From a checkpoint of a small transformer trained on Wikipedia.
Size: width 192, vocabulary 2048.
Each number is 50 + 15 x the weight over the matrix's rms, rounded and kept within 0 to 99. Layers, rows and columns count from 0.

# layer 4 MLP up, 576x192, rms 0.0652, rows 93-102, columns 144-191
61 22 30 36 89 62 61 29 43 41 49 41 47 35 93 35 41 71 58 41 41 46 54 79 39 64 74 56 52 25 46 60 78 54 71 45 66 50 46 20 43 65 47 74 64 60 58 55
36 36 46 53 47 53 38 64 78 53 60 47 27 68 66 32 66 58 54 33 50 38 62 29 27 36 48 73 35 86 48 50 68 70 57 76 47 52 47 52 35 71 34 26 65 68 37 70
66 58 49 57 79 74 61 42 61 45 63 44 40 33 60 56 64 65 30 34 45 66 44 48 33 61 31 47 46 60 36 22 62 42 58 46 43 44 59 72 52 44 31 63 45 66 59 41
52 69 70 56 61 32 59 45 49 27 58 40 70 69 25 67 27 33 36 36 43 73 47 65 47 45 26 52 48 58 37 72 65 27 67 39 57 48 45 28 42 71 56 40 45 29 71 67
48 40 58 50 39 79 44 44 68 60 41 29 52 68 71 39 38 62 42 69 60 74 75 39 41 59 44 51 39 50 65 41 65 55 51 50 65 61 46 45 84 26 49 69 54 27 58 39
31 69 24 49 70 50 39 21 51 48 28 53 41 39 30 46 46 54 35 44 61 51 52 91 63 37 60 48 46 49 33 52 62 66 35 44 28 64 28 55 46 66 40 61 56 34 45 51
47 46 27 57 35 43 61 66 27 69 39 57 28 40 42 53 78 69 66 74 75 55 30 47 52 62 54 74 61 44 21 57 74 45 64 62 45 73 17 45 62 39 53 54 33 40 44 40
71 37 61 71 42 57 32 59 43 75 24 56 28 50 55 61 42 61 49 49 46 25 62 61 27 40 37 56 09 74 51 78 59 43 66 48 67 83 52 40 31 31 32 59 48 56 39 61
66 62 41 61 41 63 59 30 38 41 55 52 62 68 36 27 40 62 59 72 69 66 39 42 38 52 42 43 44 70 65 42 63 43 61 05 55 58 39 43 45 52 47 68 50 42 27 38
26 44 33 43 40 47 58 59 42 33 51 38 51 71 49 46 52 43 19 65 56 51 33 42 64 41 80 34 64 61 62 39 62 47 59 58 39 43 45 43 52 74 11 51 37 51 60 56
# layer 4 MLP down (transposed), 576x192, rms 0.0661, rows 93-102, columns 144-191
42 68 53 44 53 66 55 80 54 57 37 65 64 59 79 59 65 17 41 16 26 41 31 68 57 72 48 37 63 61 44 42 41 58 48 61 69 49 48 37 37 59 69 53 49 32 53 69
78 45 52 58 25 25 46 68 65 72 43 49 55 43 34 24 69 55 49 28 42 66 45 69 43 54 46 67 33 57 32 64 09 38 49 79 55 20 47 42 41 44 46 42 94 29 82 46
43 55 45 51 61 49 48 56 51 53 65 34 51 20 73 58 37 63 81 57 69 56 55 31 38 46 56 56 58 52 55 28 50 72 48 29 59 44 11 61 26 38 66 37 62 61 65 37
72 35 89 70 24 38 66 31 32 25 27 64 53 57 60 54 66 69 42 21 54 77 32 57 36 61 38 60 42 33 30 77 45 65 54 40 55 48 57 71 20 36 42 25 54 75 38 46
58 44 59 34 40 55 55 46 69 26 57 46 46 33 56 33 51 65 30 50 27 43 72 57 35 50 40 56 85 36 68 54 29 51 83 50 35 54 63 30 72 41 52 40 34 59 74 30
67 37 44 37 64 44 53 70 41 63 62 33 52 73 49 30 84 72 48 55 81 58 52 54 40 39 90 57 61 58 81 74 63 31 36 44 56 53 60 26 30 61 35 59 42 42 50 51
48 47 45 29 46 56 51 50 57 62 68 38 74 59 08 64 58 71 71 56 45 37 70 60 50 46 56 65 21 74 39 44 45 54 27 75 62 66 39 42 56 26 54 66 60 32 67 84
59 34 43 55 44 49 57 61 60 87 52 46 44 21 41 44 37 33 49 45 60 46 36 59 29 39 58 42 46 22 25 32 58 53 56 23 52 35 70 62 42 78 31 60 59 75 23 61
46 46 36 55 51 33 62 57 65 20 90 69 69 63 44 41 34 46 38 36 37 49 54 46 44 66 53 47 58 35 46 52 33 43 36 53 63 48 57 59 77 39 33 77 48 37 56 25
50 70 38 73 39 58 59 44 31 65 41 40 57 42 67 44 41 46 44 67 66 50 50 49 91 42 69 46 28 71 57 61 57 44 39 47 61 13 23 43 41 39 82 45 64 40 55 72
# layer 4 MLP gate, 576x192, rms 0.067, rows 94-102, columns 144-191
66 66 33 34 64 56 61 72 45 87 51 67 81 52 44 65 51 64 62 44 73 61 78 27 27 77 48 47 68 39 52 54 39 55 38 57 42 31 39 64 41 45 24 34 46 48 37 62
45 41 32 46 41 58 30 40 88 74 45 33 52 43 27 45 71 44 30 41 28 57 41 71 48 43 50 44 50 50 72 43 30 41 45 80 63 38 33 42 82 37 54 45 41 52 67 55
64 28 70 52 68 58 41 79 45 62 43 52 34 29 59 34 48 47 44 48 60 56 77 70 74 38 72 26 15 75 23 37 54 31 62 64 08 34 75 71 58 57 63 49 26 34 34 29
87 37 51 51 53 44 54 48 58 64 36 59 22 75 17 46 60 57 63 46 64 62 70 25 55 49 09 74 68 45 58 63 56 63 54 28 62 44 52 45 65 77 66 42 63 60 50 51
52 78 47 63 65 54 67 55 57 76 42 55 64 32 57 75 53 49 29 47 33 32 47 66 24 36 70 33 51 33 56 67 37 25 81 42 48 47 52 62 34 61 47 28 54 45 57 61
42 70 34 42 66 50 44 56 23 41 54 15 55 37 32 43 40 39 48 59 73 47 36 33 42 71 59 50 49 47 22 57 77 54 56 52 65 54 14 32 51 66 73 53 32 34 38 46
34 47 74 31 48 43 67 25 41 50 32 63 32 23 18 46 31 36 64 50 62 42 47 50 47 28 41 54 69 68 88 38 37 39 52 52 59 81 21 46 26 50 77 31 36 49 27 77
70 52 75 46 54 28 38 69 37 52 45 55 46 51 59 67 35 46 56 29 70 38 50 33 74 75 36 36 60 61 40 61 68 64 72 47 48 39 29 51 68 40 39 33 34 20 63 49
35 50 77 39 60 48 76 50 50 60 00 43 37 48 51 37 59 73 48 48 32 39 48 27 56 35 51 34 43 17 49 41 37 49 56 49 48 20 35 36 30 19 67 29 66 56 49 49